Part of a small language model's weights.
Size: 13 layers, 6 heads of 32, 6.15M parameters.
Each number is 128 + 32 x the weight over its row's rms, rounded and kept within 0 to 255. Layers, rows and columns count from 0. Numbers have three digits each. The size before them is the row's rms in percent of the matrix's.

# layer 6 MLP down (transposed), 768x192, rms 0.135, rows 233-305, columns 96-191
103:145124087188144154135140107122110188116141126095069162114094173109115093096172131113208103142114122103118145089123169097125153112048131154157122108111103053156115114192091109106143121140111090176081220152145115154131151132137164089101097099162148119129069128124125175150113135152159110155
099:068089183154156121127133178098132120079130169125162161128150088100078179091102126120162106087085106116105124140109111170108082143109161094147112178092108093122149138174146102157117181126141131100115146116113089104094127086142162098163101112087053068140097158172087132140095130084112123161
098:114086101119127191140100140137114077103153117108120114128113171172151174155124132052102016108109116201079161177136160138111104147100143121118145128120125102141177138164117140120135129164149120098120183161160137091144064102119106130128133134097167111131178139083118087124108150139132082135
098:145131108148201169095106111123138087106137114126093137115166107110166086123153143101126182068112107156158108084156123169145170108114132105111162104147124125181113140136084105124179103151131123141155153133172140164097139098236118113099125130132094159133065109116125109125108119116093126125
106:152161163107093155087120154124152116175138175081162089158083163111127140157128165131087141188098112089087134088148152154128125111104134150162119127067133134173151096099173122129098121210122110111127116055080166067116117172207094143175117101141165129101138203152129111084118111105162143109
102:173088116108169080116125167121173160170101092132123130086206146168099061090119120099134135114112087114122150171153120165117165130139078172141103113148159082077154124118172080117172131150131140181125176123110073125157103146174096149076099076106133138143078109169136144136119141177084113124
104:079132118160188112152070118123097152154140097084116112125147157098182136107162118118089164135163138119140131157107127105065098112076171209120140154123082152126089119138104159154127107147153111113116093163115164150067106155116112114109069082128083141114127157098182138121108164124133093159
101:197098126157091164146128118103093143138101115056121112115164062082124082132138171134126188120143076174115122132157168154147128153169191156140104119166121088151065087122123145130136089116164088104152122102102145158084069137161139107133075110147099141099136097087086099124133145098132110206
098:140095087174169131112115085137125210183078102141177141143167139105141094131139056165144137150154147148048166147084106137152137137115152156087136125053121116062173128170130144125104149159088174126152140137172093154159130118091108222156174107179156077174098180127055174109151102087140104098
101:091118108100104164165111128136138159165097131155104097178105090147119078167130126108129154142139116185134075031056138188147186156155183101142132178160111171140161080128150115111096145138075094101080159119187160108165089130003119130092132124168083115131157156122129166159134161125120154112
105:140093148121200154112165091170182119110115132058085143137084198166130140083118172114100118114106175166131102133110076130078131164130119168144103127066164102151120165179130121135133116113118140171101150090171142148132039128138127109074144140171095102117097162132139153181140041139169122120
103:129073112101097084018125115127142153189141158135141133073154166085128205132167145149116072099164063113126110131140169129169066064096090125114124128179205149164083092128174117092100160155135088091119134125136090109141152076148132151177152130142156137141116124138144151148089139131057162152
098:164111149170135117143119095177158110145087115126154185075148173131174195058145170099131103083169142136153129086161151077120187151144095094113161104072150173129145148175086080072148096100091108077130152144175059163121156180170150062118084102134108158164132113056128167169073118145093134121
101:114158136067148172101138144101116238165089130119122105118132123139120170114123097143089131086096105077096110183104106107110098098085122151154134154170070118153129152124134105137165097090150160082158153155061112170133171168091121136066156173137130145152135083180145163102141078055110105131
101:109146170157133075106100144116154101158162117113123097094177095130171147153088143147110108114108110114158108158133156141092083148084091132097117096124150146141030136119169108189204184113238186063116158162135075088088129158110106136151123117162103129148097153123140065164137098099085165168
101:143140133138105101138171071172127109063100126112105145119149177101090084150074102108137135115120112090151098108101150148088111133132054124116107135118083140162153152111179157143109158103164169103171113149077183093135117052158115106103126150159148127124157147150174212096128124113178056082
096:077129151066116052135068123123131146139142108104107167137174137097124136138185100094161100173151139161100111099150094127143107097045034192144155146194105079173102152171123103121067182161152159137068093173157128136146126162173125185165126142165136133172156104107094172167122184101156144099
098:124142097121205167074105118150136135174090118120126108117112112130119124153184237141046136179111123108094164138183083166136097141131172134115141141154148103145172077131096153080149134139143123112097099155110100077086092097171166163130149133107130159129157117157079143161141147147121164078
104:131188177129106075103146141122087137129111191130158094098153107098098118168110165098130125143154145175128088143110169156175083182170103123100228129133065122094094155138118127114155190129101072129105138106119179126100095082111106170091111116135131133137121125089080110098080134167085150118
102:137167167126084175143173064157183113145178133109099081088101139155134098120126122177065134134131122153116101155132145152130169120103028103071171122145093178120151090138108159076096111174110119161166125125161130147067118167128127109104160185171084139110097118127099134194087167065105150049
091:152152197153116128139159077175142066140124152153146126101141149173130163130161101118106132098130165134162144114106118154136153144131172130116142124113123139074143074120133179169140131058116093080177080109152133122120115110110142157148101146114187116072163150140062172147147130103098165146
100:167053154075146121157136125081129157157080121153103160109158113089117138120109092160154061114145111172154144102153131062092157139106093148146105117093102099130103147137176148060120167130125115073175144170154124126123151177129124088155091119160177178065137104087143083147135174080083139113
099:128115094109166119126212137167134099174137096165166137102166130117125061173135140124142155158063174138139151100109164162107120167166133125129147166101068069122093099113098110175150182137177103072116137089108085132123192118080091134124163142120112156186124150108201107143163084151122147129
098:047139174147181102100086075153110188160152120116135099145148167124168118128155142087058093118131092129098144161110111088150142097134149111118087124135127118152144122139126108135175130111143099157104104117137100123087126102129042117158108113099159142125080198082167116094183178132136131083
099:093122172113086068146244127189089129142125166138149133124152143155172170117149121152141103133072136145130122152108119131096101109122144108056059147123049138115095137154087087110176149094132224163163175165134074184155112096096101147125104113141176137117174142126136121097133089111115112128
094:135084151159076123147176157198118180172118133165156127133125142101103115102212147070154185122095089150162160050139150083116128086166109135146166101157133153092115155089147112081167096125172192157156116120061093119138130105167113110155115093083092139135147161125119054144086121147136138155
104:115133109127190134149113126122134105109150142104145118108180097088095075127155100166167108123086125123176094184100106148145127082066187123140145125133110139100154123093126064121133128101111164103169104154098128144124162113152104184199115126160163094144115135135180168112149091195130162139
108:108096143152195123122120154106142082165114163154117161174137104109154119101185069149167108152180102126159155088135080141110064123101117164130136146165136098133143125091152117113167135127121156133156105094075068147163138146160097108139068098121109148130096099126131127138107169034113138160
102:140119108155130217093183190146161125170086141143154116094101161101122063110119110139142141133129128059111075130092141098145136108118148053054145114095142108188124096183148195117188115188103128146137106125140152120106096120108147146163159105169122082102094121082131126136146159100096144128
097:135122074113166110134188117127102106084168084148134153066112135209179198086110032094141194080222096111150128117129195102079117154086117109131110081124163153140161139150107178176122158110208078132075172163107118137140106096127151129093120074130096079188142096093125122154122126133121113078
101:176116093121091130076150085089171143109132111153123074125140148091111151174150098096158131087108128073107164110140171114110082132167118133061134167161111089138090072180137143135098162041096053160157167140184135106137133166142112108186121142204082108162111095067105197103193120173088166143
097:157115093185084147177153172148172179139106104148150133138137160080150117108166194181165132122130159120137107197160146143142096113159104131149119130137079123119112158146151124142133060110162111110100105160125087086105136203147113113092115179142125105148049148163153094110192137108100132137
104:119162184133147102077087117125152161079091090180124157186149156119114139124119149208137104122129150164184087172122079106186155101112089124119127145147101176183175148078086141178103147128116127123126177125131149103138173059164116135149127161085158079140139193099112131088130055106123120131
104:185099077122145185133176105141145143158096142126114108086123112134117164078079116138107148091139099083108116079180113110148058133128182132191173147141131196159151124147177114079095136158141065145168082109086093132141089121112115140136070127121130146121116134125116157136126141135133141082
101:183158176120161123146125155159107137167139163138137103126178160148120081122116134183139060124141113024110102134167109111150148113112090118154162087139127086102213119075098141173105104099132195124062153136148127151130115130152089118181130118161152104129109116106174049098116124145079084104
104:087124082116128119107114150135098102141142075152094105091146112129133123157126106069108159071134156132175161124213116111133180067148161135074131131146090176091082097066135137081112119163102129113165110182102139182121141133112152129112116137133085157133178085157116172124124121114108166127
106:134115108157160188182121129163082080080127141128213110150124116160096222091135129187073084141111111137162154092160121175145159178171167079170154117108104149112061156132123144089110101087142120131146117115132085134109132170111109094139111121146083121132130118143102043131107148155135195117
101:170150125144123184137149196143129124133091116115088069127155132069196101103192114155144166150098153147165080195139131113150128110146139130169150121174131228129136108093124126098096098113085139159155159181131144142188080122135157092150148088160179114095147137116067192158095127150086131152
099:122163132128142126102071166094128160110124086114106102081092112116128148103116147183104221137131114097124131101150094109141126141112090089065035082147153163175068160134136068087150089153105144171167151170150113173091118163106119131136076104141104097095100143120099091172141136144123107124
102:104109108117085125075153165163149168101147163155155094079157117135116158137127070129096112111086086119127104127162078098178164151051127099118081082146168186163113110129176107146174152135112113124055147086095129151084130089109138096175154139102077122130110105193083174177139188118113133147
100:106138104146180091170204133164081075182131086127102154161118110140115120138124161166142097087181168133127133149117126199129194176123062181159068136206104115127138127158137121147130130103110131167131136150086131118158155119134119132133130121152111116200081082162124159158166124102085125148
097:103109149165171146179175145083113157114109180065176174114136171120127131163122137140126083128164161088111197190119123081168112101118130096145114079071144172145091130165162152080139144120144138117166184134050132194099138155154138166167138053188176105090120147105066149136148145133115105103
093:197093120144151180075167138159178155130091128104139154151116138178104141112146152150143154176138120090087168135148146173077151118153155138153131135155089115210152177126149063125089121130170170115112099173108098156135125149113153121156068137098108101089124166153150138138120123095081109162
103:160130158188173110151144061139132057133165158131121047135117124108173111081152136117110158128147096131147128117076074133125168072137175105102126146162196161077142141113159102117143163133150099086143144174127095100095157168137057082105121109133196100153107100160120106108126097144124146138
100:167109156142122065140176134045113120120092147155125151073156125151120100134168135146107148107140132144150137130106133120150159114133137131092079054102088135109132143153126088161114149160114119110116121126148081149188100142156123070067123139136097098214193174073083135150077146137140056151
107:123102134141119064063080156105158137128109135082138094222142136097093105100080108128110165147079131079068148151134138123120087156129092176123149161158078143167108101102108076102174139120125140108133145160122147098126170165077131081074128124077049160182145086091161136104150179081175103163
087:124114095163189105152105122096178158152136127097117090136120125092166134050143127142102168137176104097132168169132087104122146095108064139122084149140128154103078126123193038146122083080196131156124177086123119077125066118229123158131142113088098186122104138115150127162170093115093112140
100:133118098136083120150139138132101108116150073119118101116191111111140218101129111181068112124153118120132142130171073183168123121089045146160155109118145152157144111132144097150114123119166088104151124057131149133122083131213141148140182045116123137086175136080119159124155107155141171217
098:089139147199133134150111164159127109092104112114057181126135164196173087121137133160170126090135082181121114166203126141131133157121162100097152129123115086170152167119141085169100123118178175115179106160081095110158132120120146091114168148163048165132110165133127118161069087048164156119
100:113163162138129141129176176172120147079170119102117133170155154161150154205098139159144118164162183174163106114155117129053108173122133102131110151149123066212093056153099174158080152127132115072153130103130120124139060078163118153182119085151114159149107134078133141156159135142093183120
098:150148167081121108055071139088192180143088134100100146131159127101102179182082124124136103143075094120077107123125150121087103130088145099108103131090117090080096142152146085148136134092171169158090149108149081111147113103130174128132185138105122086124139068167103061089154107132127149130
096:067137142163153170134121184147127172125106077106166155112108115100095082174161127134131129123084142137167101123073092080163156092134158107170096095153130109106096165110118145136112105113199111180156124106091108180142105122108109141147122111135134120155087176136136132075151118183103119144
101:162184110049142157130100159120141146129182104129090134089152112133148123139132151145191177140122093080108137139121183076104169131101127110040151125053115190096096108077129096130095061146095103082130106084130132110063138120163107081156101092079176158175097190126148146223170108134133127149
105:163139158133153158174159098117150120118162136146172112107090095111174166148145192145078125142110080170093159065130154153118137104081116111140114153151102141169120147128090155155172166097192128124123133089162109158166117130114126146142148109117104070106098103164131108123119164106112104167
108:105092186091122149101111140118112082123053160133159159135121125120153162121091107128064077182111093133146155150103083184177135038086115088111078136126072187104138056174077123092086119110140099133114133073125179046163122186103096135129157084139138090124108113147167161143119139160125102127
098:056116116109141116093158075120128150093096103191123100179092147151084070098124120154080114111099131164109170132155063129112127154155105141112158042133099199186195143141118127165109117128085112162099180107080111185137153126099205118115135157080116081138112126110090182129191131150118080168
098:125141146086098068121107122077111113116133102173078151125110085098181066179117114127100093113126157137148141093164117134097167117169100122161083124101158118120113085157153131142129145128117136120131135130078126114080070130135116139116192170103077079148077075131164160101162171138101088148
094:125134112133141159164184164182112104141122129162116132055175172115146136174102150131119125073118120092113193116159124084114225059087153125138105077161113168089152120154146098124128141072126134104201163129100110103140098139145125091125135120094208111058093150127090106080144083194174102217
096:146141146122133112122143209146126053123117103102137152143163141103057142141131106114156185129072116111149113101143118108130107168100093112117124134117138118144147135056167089151129110124181136111151104126140069183132111044134079147021147128117143120129142116093203094177139175118127103109
105:089137111178143168173155151129148080110147122116111093096112096101123115106130138083150145159150157147096174108176155114165100070127124134133140102120119115112121089165163138129108125148145100170113121154134109173131168142142086117115155048093158138125110088093129168101104142174105133094
105:070136158154162149146110149160099120132141010091169112154126135146169161163129120111185108099170197110131057122101096129101115191096079110089097096117137134157159105134133121142150131129140112150178133158111174140159140107171195148095096102103089167172141124057091184132143106024173145133
105:106154151174137198141133089158149133151130146156138158140140129167126174097192071166110154088106093138112140166102088026105145111121143073176123118096149189119173115096046112140141120099164142081143132155127154139102162175101124115101083112134164142146084130147146161132151084096109123097
091:100157145169103096096128083118090081150167123107102127054140111157187172127150152159084140093108051110104159168169158139144178183119163122120141104189123112150147154152116100145115116062199106102090139137133142176129137086083150099173116092145069148184134112098133117092134115123122139115
106:084127142108103138116130118139160133115117083083122132101122128169021136116090159130086127041151114097077054143130141091120080114110088093108040116166103119076176180100111090082059156195109117132120130168125183135117163141221172093101154154115178073107153130131107134166173159104142132121
099:113138035100123110119122082125151136141158120102139158131165156099090059161115135136114181162122095072132127148150093097163092147126091142096108105164152103122095106121150121159079121103125117187232143145108139132138110157161144124176162104146129082134120139122123129135249124151110105143
096:093049086170114136128141124072038124103137162184147103102101094095122128100096138087144097102184122148117104118118099119168158160180084127101057084120127154161106110199147120120161098156095136150154151123120123149111104099107096136142121119123128114127111114116132135134106160087135161092
103:146147125104117128137140139099118142157082190168160184144084166114155231112149129106106081137138067076161106122179123185187115161134148105115129142156071102153121108091106186136156128095175140178129092198097135172138140097080155129141107107149056190147096141148135175166164176164115112173
101:170134135128164069152104145147121097186080086101141136090113138107170172135121120135187068056140139132122116098163109099211103140179104140201125128123144154185115128128125146123096108147115114124099157116100108110214168136166141090141130111181141121104093080092177149112093122148136128161
099:080155058118089168152145177084126083107137096140074123116160092153157185082131153089146164135178226163128131138095142136135184199164163143136150114134105134117143110100139113176127123103098111073193081117086118158106132172132142143111060119103150141110147162127109122164177145166090128112
095:158141133122109111169131211114109133055101119115147123170119144167097127117099140103178109119119102164136115129091177128106101108123131083110158104114101198121074129125134097118146198145067096074096089158137175144131119128079125088141118170122125133143148126043181076126096127103168090148
102:133124143107099086205148095091057130174104123138145119090190162133100092084112133134128083138091164156151102174076166098171092126101110138095132118125159136185090131117148074150123103150149113104102172172173103126165149088167100164053152156082128106106151119106130134125156097118062104112
096:079172103095061117132171128078116147130133117112140151138161149131142158120116145134136227118139095174125186168156075102163118162140158108145160151126147164072110094180150134031098126086128041125148169118077160162117144136131121121090227138124100143074131101157074112132133133139150143172
095:165097144098093129123120147167181158161087177117110179157195117087138158095108124107139093110133094184086115149131146118135055148109094150115132161104119110141173124085137098117137124128160149115138070164133097120104120114137085124095141087150141105194175150119135025155170109117151085121
# layer 6 MLP up, 768x192, rms 0.185, rows 234-305, columns 96-191
101:105102078129154131121169157129086144084102102147132099140125097147105117046169138199074130168103133146125157115123182161143161151103084127082179208097115164142098177136132170157212122184095179123144165097152133158098139098143106138103108166103120090148116100140182078151121157108095139141
103:114148056136181145114106159146168170101159120117138071155156084058179167105087094119134117110124125098150108070109116138177162108127108152103125114127169100112075097170130150118143160114139119162177082104110144101122169150109144143128105104190087136078111165136113141143079045120129161098
096:168145089096114169115181111112149206177131180150131110105143130152133109121102075093147129139122151148099066106166195026174080080077132124091103125120178155171121110120145122133099095120110173121157130106061132224143130125101124113120100144080104120054085128133088067127143135094135128127
104:124160138087138148134152136169106102156126124098161138131126116095115110173141136125133108116097118112175116240070119128161118159094134134112123088203129120176156108162104096164148136169141094097144059154173188120129164183140179166174176097122163116117094089098075105100146120111148141153
108:124176049121127141161141145141108129149134165116140161072100092159111123117062148145105102126085127066148095216088131088192105122108145154075165120158143136103167114114151098125069121119092126156141101133163145104138152161090114101121101099154124167133154213104140186162070147090162111098
094:151164131152164094156118099116125175108162134179209142131092111108118136135080097164090066138124098116114164112091150143184153135114049118154147127097135152141110081082106132171069121152183149113114121209160094134098107072192131121106159114137069140128104118174197098116154122071142090156
093:122112048139132141084152125072105082055146104107065097183097168093130127149124158130138113131077101140165099109136168173170099136125108123080125149139120132086113069145173091163127102125091120072199195172159154141161151107148085129082116086127107133139097062111170107096079084154127171120
097:087184136136122134157144154097080057076118142093138141147078174137086135105160126091205134128082147076172129129156145100202127096105158161160131156125121114098194092127147156105112082089133106097096122105070170133131154107097114117128153136120117076092134175141144110108074147050131122128
097:161067148161190096118094167187157070130133125167113160092132131138101119170153135134138156157139093127118131150090161123139102148116106098151117146122153157142143159105133139161127116091092114097171102133168120141132102136111162068142105136103156117086127088129151070135031053131097137060
103:108155159093156117150133128135112117159108138164166120067102079142167151157139163117092106175148120160138113097139047128172100076136140201124136157123072122144118099054084118146030185137160174177131068089134097146107110144078174078108133096153097158103126096053105108146128120143162116114
105:152147109163102164083140151168118103160149164099167099109104084128096166119129143155133163124147139126183121150118149088121149092098130136158132143159171131174159118087121112152156109067159072083110128163157177125200053140143149080153114086174135154108138174144090198121132134132115142156
090:127195150091137080089178150180193149130087131169178153130107126136172115098110196059163142125045160126136107135091187111149166061184117127124191111072188115129130082127135169163084091147090133108073096100123121105098126129142108112145136093151164140117121133157105137148083129104127081148
100:132094078104069209135149110174109131151072119124159092117093148161142109147162119117180156132179140122124154184112164139058117149081163180134163151117108104111074134080181113126119118151118104117125101130087104051132166146105185127116118118077118163141126134138147129111133151180193125133
097:161100111077110136174153155144121157162131125111156072128093074109076101152136144147103113113091135069143123159134115155149104096090129133157140074178145121101159091150095179084154117052117108087166177106130076137083042108103128110089151099125046111161161108160149097109111122113184133165
097:133154162167117165139044155134168122105081161159084146173132154088134189089140117135059170192130119169075130133129179105148161160177136158146154097128135109201167117141180117166129116098110121119121141161217136113151133128123164118098159102123063086105188141096170136102167094179105120111
100:115171100180122190137178121175198145155072113051109182102086144146112083138098126110106161141104129181111173084122139171116163142121136145152122129140080167136129094160160149099166096155111112136177132089176087178111169110121117156135091152102161083128125127129145125176107142159091085162
090:053154170196058102131115127112110110097113120125129145092087095127110141129113127129112147111179113163108143213088102102156125101156052128163146158118083110078138145089131112208101085072122110168106057180123103106092100145156102105080110174050108209160137114119146130114088151116076164164
107:127087074148153154145135145074159112137156188178170096134112203119044147100146115129073143171116075111145125110129159160123151198139122153172128153168132155141120161128115141137092077163127106063110155150058153116114086200189164130086084099160097108100137112138125089066150152122115103091
100:140125138143173145075128114118155128079148174144112127121124137165129088082121118122100120112172104203095133130157161148158154133117173103133078151113097109140119157150189145161150151148148142121150127113113121089153148085125122091214106117175139097055130100168131129179087089140170134111
092:133160062048122205152080139113111140167141134100118135122097109154163107170067154142113126135061202145200129176153094109142089124088155076135145145107166132098136133135122145196121109139114148086124118043123106133092122152112154079153143105121124106138128147100120142172103108180193134129
096:118105097106130123134141036141149149119111115073079119143125162188076126139108148164101123130075104180124134096152128117117128080111084082136101176123129160112185163109151201119141129120179165151104033138147155071112097080112114119106049200111123142108154106104114108179110124102149109081
101:160072093126150101169192103146177179129123118180160150126172082134123124080108171057152133118069169150121059154127136130155142120144112117080123160123114096129164145123183133144125096081060112065157151127131187129126075073164073133108178175118163083119100143109133126124152127137140137118
096:163102114142152124086121119121148146128117085135143197097124185166081136141130180103138105089114131119135162164133079188084153131092104107103171104073089068178184118141138147136142119091088128131181162191122098191140096074143156109105175183076117163165086116176162094185081138105144184145
100:076117128135154133105123134103103114153136152143148123024153200150176181161099162138086126146110093155170094184088174105137155091148115129124170149112139170081139121200132157131107118161081120152130127112136126127150075129143111051137168100095085134188118101123155106114110127152133192164
100:134165071101126155140160133142064070087157088141182026145110143157077157152091123128124080069157113129178081154133129151073149120114131138153181166116132211093136115140108150091136095134169097147193156157157104134138189126122142122153093150171103077102100119123165109177135136112160112192
108:114146085139190090091153123136063132096111093133086153128135110153092100135138103114085129147137115175098131107096093104109123100164156073099153127103110115119116195092168172143159135143136179177166105093107147115149104090156088068072082107128153149123101096120164100134127136180173137151
096:077101181162122173150102078112111073103191147174124112120123143115175130126105068054078106129121103180116131129118127075094179145128171105116100165163086104096118157131149126155125160143108096114119145124152140122127136187129113073137134151130109204088161035164161131127145075162088145110
105:150160141069148161183072160148136114146147139069093131136159142122158178125168099133102098175158156114151134123133115180158103151087133099120128079102111150165176182138116136075145122130071120100106138201200073113075136151170125070158093125106187107126109091126149087086167181122151109173
099:097161119148111136098188127157074064103151105149129139154116123139077110137161173205124093065135111166140177142092137132122127135131135109070140068050109133129169083137097143119077159183116127192116076091152133110136104146130148143158110097178109180133206144139155178082125144104118134181
101:113175146192077154171094171052135128159070103061104155188066156137172131138187111112101145155154130112119108093154088161162154128140151111106166138067144157086129113158160118154105174080112154126117146117152090084150147147126104163172066109118101198116160072136155136102140134092192145162
103:105099077129085114148074078097141117131130101141174106150114130192179134117084133100147118154159208186168129103078091127150159135129086173081072119135079110077085151088145142132100115124082144142128087109136138114086138123141110102158172120055152119133146150104137120168143121194135096099
110:161170069119098133089119128132148108179201145065129183129127148108137120162098109157126086142121134189121120127151114116097163153131194151099137133139125187169125061126111185109207125108066147089104115054134120105094113073170104131087180144171159086130116101137176130110146124109098085114
104:131162110139103115114115077192178122155128088114161121172123087150153106117177179102143129131161108163162094127131098167133098065169105083128146154086131121132135086089093083143121146154141174122170189154172105104187111149085133160097152165046057106110144136108069193150120130081123150126
092:160136085098111097153182071132149172128128080089145176139114185111088056158213117129165134139167118117150145154087121140134123148149143103116108148106142095107101136162148104171139094131131109111112169205116091146103166144132130134111143152147057099108124158108059094103078124098142163120
102:141112123156060169137098136143115177165163136139156117122161121158199193103148120158148127115159148183171131105106135136167150063104134119151139158094139122067173126112086106126162147106147133070174090066188117175155136145111138091126150130105107133141140115143147182098058098176127153143
102:147095166142095163125195115133099143147151162121142119097134153089081164143141021151108150151136078158150097189172145163179194161133146117091167106114182124127184161096139162111156167136133136156107068126083073198105144166138103113074115074084115132162139083130127118113120126137133113120
098:131114113115100133147131207169148152100105124117167181059085105121089130130133176118137083097157145136122149147098098087204196135168068124127117179074078132091127099135104145083169210109178140093127105116124130078070172095088126073098104105134151138114133133180098124156151116124169144118
100:119134162158139124122112070084117149137159130114150127151130152156109103115078151177104160199142164079125129182148126079142144142117097138056078128079102063072173112143139127078137120124056072132080047169129078131104131162074109112109136205119109089104088127093151101073166113159152083076
098:149120132136142119156152145126191144120122167170118148170132124175109108152115152100108131110117149153112061196184100162129142162141146124139086086103182113221123157136126077125153135121109106152167161139163113134126086130148130141216103082121109131151095135144088100099136127131089152156
099:078148122113121082160194145140092097101107131107150107127152147113080199128115194068114134104038090115091154092180166211108142144143147136099094161125151139122134122148130151092171143173132106106140153082189115177135194139106172104102100104181072132136134124091132211105091131125157179136
096:108099147201105137164148133129118083146070153106141095085076141096099154109120110125090142137137152164116110135168146105108118138163085080147085113092216089112141149098149129174110111078178146135176080134194146091090155115185139098127132150110104155153102156179110130063129136134129192150
101:142137122152166140077112116172129117122064130104196133133086133108147129160090118114205143109149128133188129114060084080158167133114169174100065114117151132159102102151108136165117112103118100135097110204149133147078087100061099068113100080108124093138119114149117104073137114143082178148
104:125141051135103103109066147155177126136136143152105118082123192117079161162075128123131183168116152126142128104108153166149082109053122083116162142128119101166095129126137128114151168088164176080128143097161094156172073159124139190153122079150112128168130119065136078138111129149135132131
107:153169121153106147089118143077137178118066144136173088094146100154126123095151155116115156179105099162122177126063155110130154130064104182180073105143115172111115124094182148164143162124109161128134088110146143160140091113147129147112172114133171144103095051166146153176086182093207124115
109:155188066128128046139138113145114101197111131079112074125113118117157142105132155164139116149155125163102119171093152152184082117159132153109142221113121176150113105116149092142048058125145149127178068133151127124163052162107166109138144075112156097130137148157142165086083110143102145130
097:065132112159133159114099139159078126076152143208143168108127158098134126149150164110133123135147140167170071128117115135180110132130189145113139091153130147206237110120128123123090137189151089098117218097140102099120129127170106076138087172175145090094088167140140173151123151139113122094
097:142113127113107144150129155149214121144133156146138123067132139165114160121115102103114086080136120132102108081118143141108069099161108163112119155087167115163148120137142167200100084141133117145115146217130137149149109099123106029126097148159130098172127124123148107124116118125099119170
100:135145102164135127162093194148121153182162190139101123113139120151096116158120127108130110136105190135101163133101110141138090182145131148128178091100121085075150119105120115165077132152108119119131073124210176128146150092124104187152190128115203113158125170109190125112140103155058097129
102:141138114141128124122068114121136130080156160105130087120086104145110118123059081110062116183080077130086110085108154125158220078079125159182105150142156094167154072113113060105103140163171138103122123111153141096090082082182125174154172123103106107099164169126143129116135117162129138092
098:173127118119140140122106144118151154096137156113129147157116066112119169152079101210150169100186104158104129122152133151139167100142142219097062144163139147114158148119126141084140156138126077127116182133148186136083183092111141142157136123117157143129175133152108105095088114138113139103
114:133050100139047153144074129140143110135136177151175099132101103116128133153119133100163086094056183134102103088131132094156131160121159159117109050100158095161114136096114107099081133105174142183149148097187184092141069139181159111114132098073107168124129119144114138125139160106174170088
109:100101091120080142153033131158127125163137117111125122081118142118132168135048140104101089226106121137056137159126125167106136187082167125091199126127141132131131172121088144099090084092135119128168136101102164083084174138160110097180161162117134163126085166107102178186126138128167145084
100:136039176131155137157128140160125064165112151107122152100169123111147141161168158150089222111103110140152136157133111125143102104081118135130099125154174139120127065169093147168129141161111131134137180141081141150102061085162154057133165104101149176133183122119140114057084116124118152136
107:081088061110139117108041122171202121062128116163136115151141133231137041148142101121094115133085131137149140134108115130108164133118064091127135099122100129110104125152141127103114099098133077091158130152183200087146106149105108148118115172139126141140117143119090096154096082107092143139
104:148087178126128100137123150149217079064132178143092129074155114146130112132133103161166150102119131112120133140160105142189118148091114083126179118080125150131115143129159116097085151154110123123178111113125088113091084100120129122109153131145163171075063141160141091100073155088083130198
098:111148150141058085104114140169117104084074141126070118171079112156146100173087192136119116159127129128088126114145165124112142182126109172210122114137174122117130136133151124159112137209062100146121086105113155094109186146155144082152065121121098081149137158200100150089173165138171111044
092:177142095117113138147112123164162175154089149169139115139085086148160101158152147188130144111082163040148113151119116171152150169109130102105153102173129078176150106126186108124146132154116158136168115050199135084105187162183154076094162099135111113147140112109147095138169150083136121071
104:136149125094095124154107082142102156154168106115112109189113118177158163091132127103067126130135167109150092076091157081120118111130196149116113107126107204094148097121126170173146154166131101105129103133096092110104094146106119124173089160115108129096135141073168118104150141127127128151
103:093119122137091134166111133142155084150146084130130129115100141109139170100060095111123155183085166126134136078151080142049149185080143176138163124128114086190185156105138196130148096135126083169142130119146139158088124081099086067052063204074123102112029095136155158147144158080174128142
101:146160162116108095095166202107076137150112065158073098103123101139130184139097158099125159120058094147091124128202096111105158165031072116103144135075064138155129105147143159130102126173120165149102109144155111110137106168159210116144041084126193106113112127133169107102149137092122071162
095:132121138064082115113130078148131168103107167140128163151092121158140110124133137092141113117144100189121106146079145174105142120133137161091113123090106074160046131078126098132163130164078115087156140082156198125119140144048142168123136127161137191113113176148079087152138104065103165129
091:088173160152066168054129151113113174214142112145104173118101082141168065130170102139131101147095146111126083197123144126105162129167130142118135119137110135138127134178130091179137144110115093115175168156104127149136123130109215120100133068157121111128124113142120111108092132106139129093
102:128090183153131130159137016109156066130147133128107130120162159165165183180147079208101160151187082148107095101091132136133134096124124089092132161113166139134101119151110158121144121095151121102113169083106129157115118157151120083081126167119153097137156127111088163160136096132157198117
099:062140089150114144071155124133108137175117172114086113155083081054122123089182085087161056139132187102113141141150141147152068088146128168146154059108118112080123159127114116121099159150161121198127075223155134193173145138086170083116127126118094146137139120152090168117118053132128094136
099:143123098176128093142134103129104151202104123131147133128157141111073153151117094144190131177081118103180149119120175139162107144131147104103137146158065174176068124158163106160064116130121161137139113101137157155108130127127140101113055057126144156107130076099151088104107091093144134124
105:155189085196107074117086104121145123120146169139172105119104099122148143086100196101129095161175100152176163106114152147185052062138163122123100218164109096137081123165132143094165071123133100136138131087110180150097179140111169098050150119110093118133174102078174121110109099093143147105
099:129129128094123068102162087170124131107094159165128124129096056094146086118174125097168133123098189094125155130094127139092162126125139122097099176159149168095129079162128139115134157126151138116200084139136109111160125119190133134110099180094158092087137096084062084144093127092124205162
097:187110147123134143151125097137130142145153161131158109138148165141118156080126143113074126116150136157121117107121083146175130107150092217117103136136155074084184074159115169085059124149023160202148115121129133106085072061107115108148172082129118131118123145124133100134103103135126097112
091:203131088099183170097126121116111152091097168195102104202151088116146167106181150151134163123087159130118152168137124132076098159179112094146105104072104173161196138149099142114088117138086160157115176177127090087163117101188081167113142122145159166086131105106167143104096131122126176105
098:127155180163123124125168121128167147133178131176108177107142188102170106120168121104186140131156079144051039117112124082194108053093164124132141151153126080160149101105112125142048160110130080110118081113128139120112086078133150210182164121112142093039143084100116101126148127202140127085
095:133155155161130131132089040118086108143092142138115168158127103171129185081113122186135090089105121119085173115134143121080173126127142127104183181133135168116148132135151141129118145187128143135051073124200150111167104117150204123150136047116120147126097201144143116126157090097038131164
093:099123098133101170122142095119089151101121151161069101109132132158071157190132147162119093143094158119138110114109127173167133114083173078130141129183171142116119135114042171110169029199119125128082106127148178147167123118118122182057105130138153115077174125129129150117163139145161163146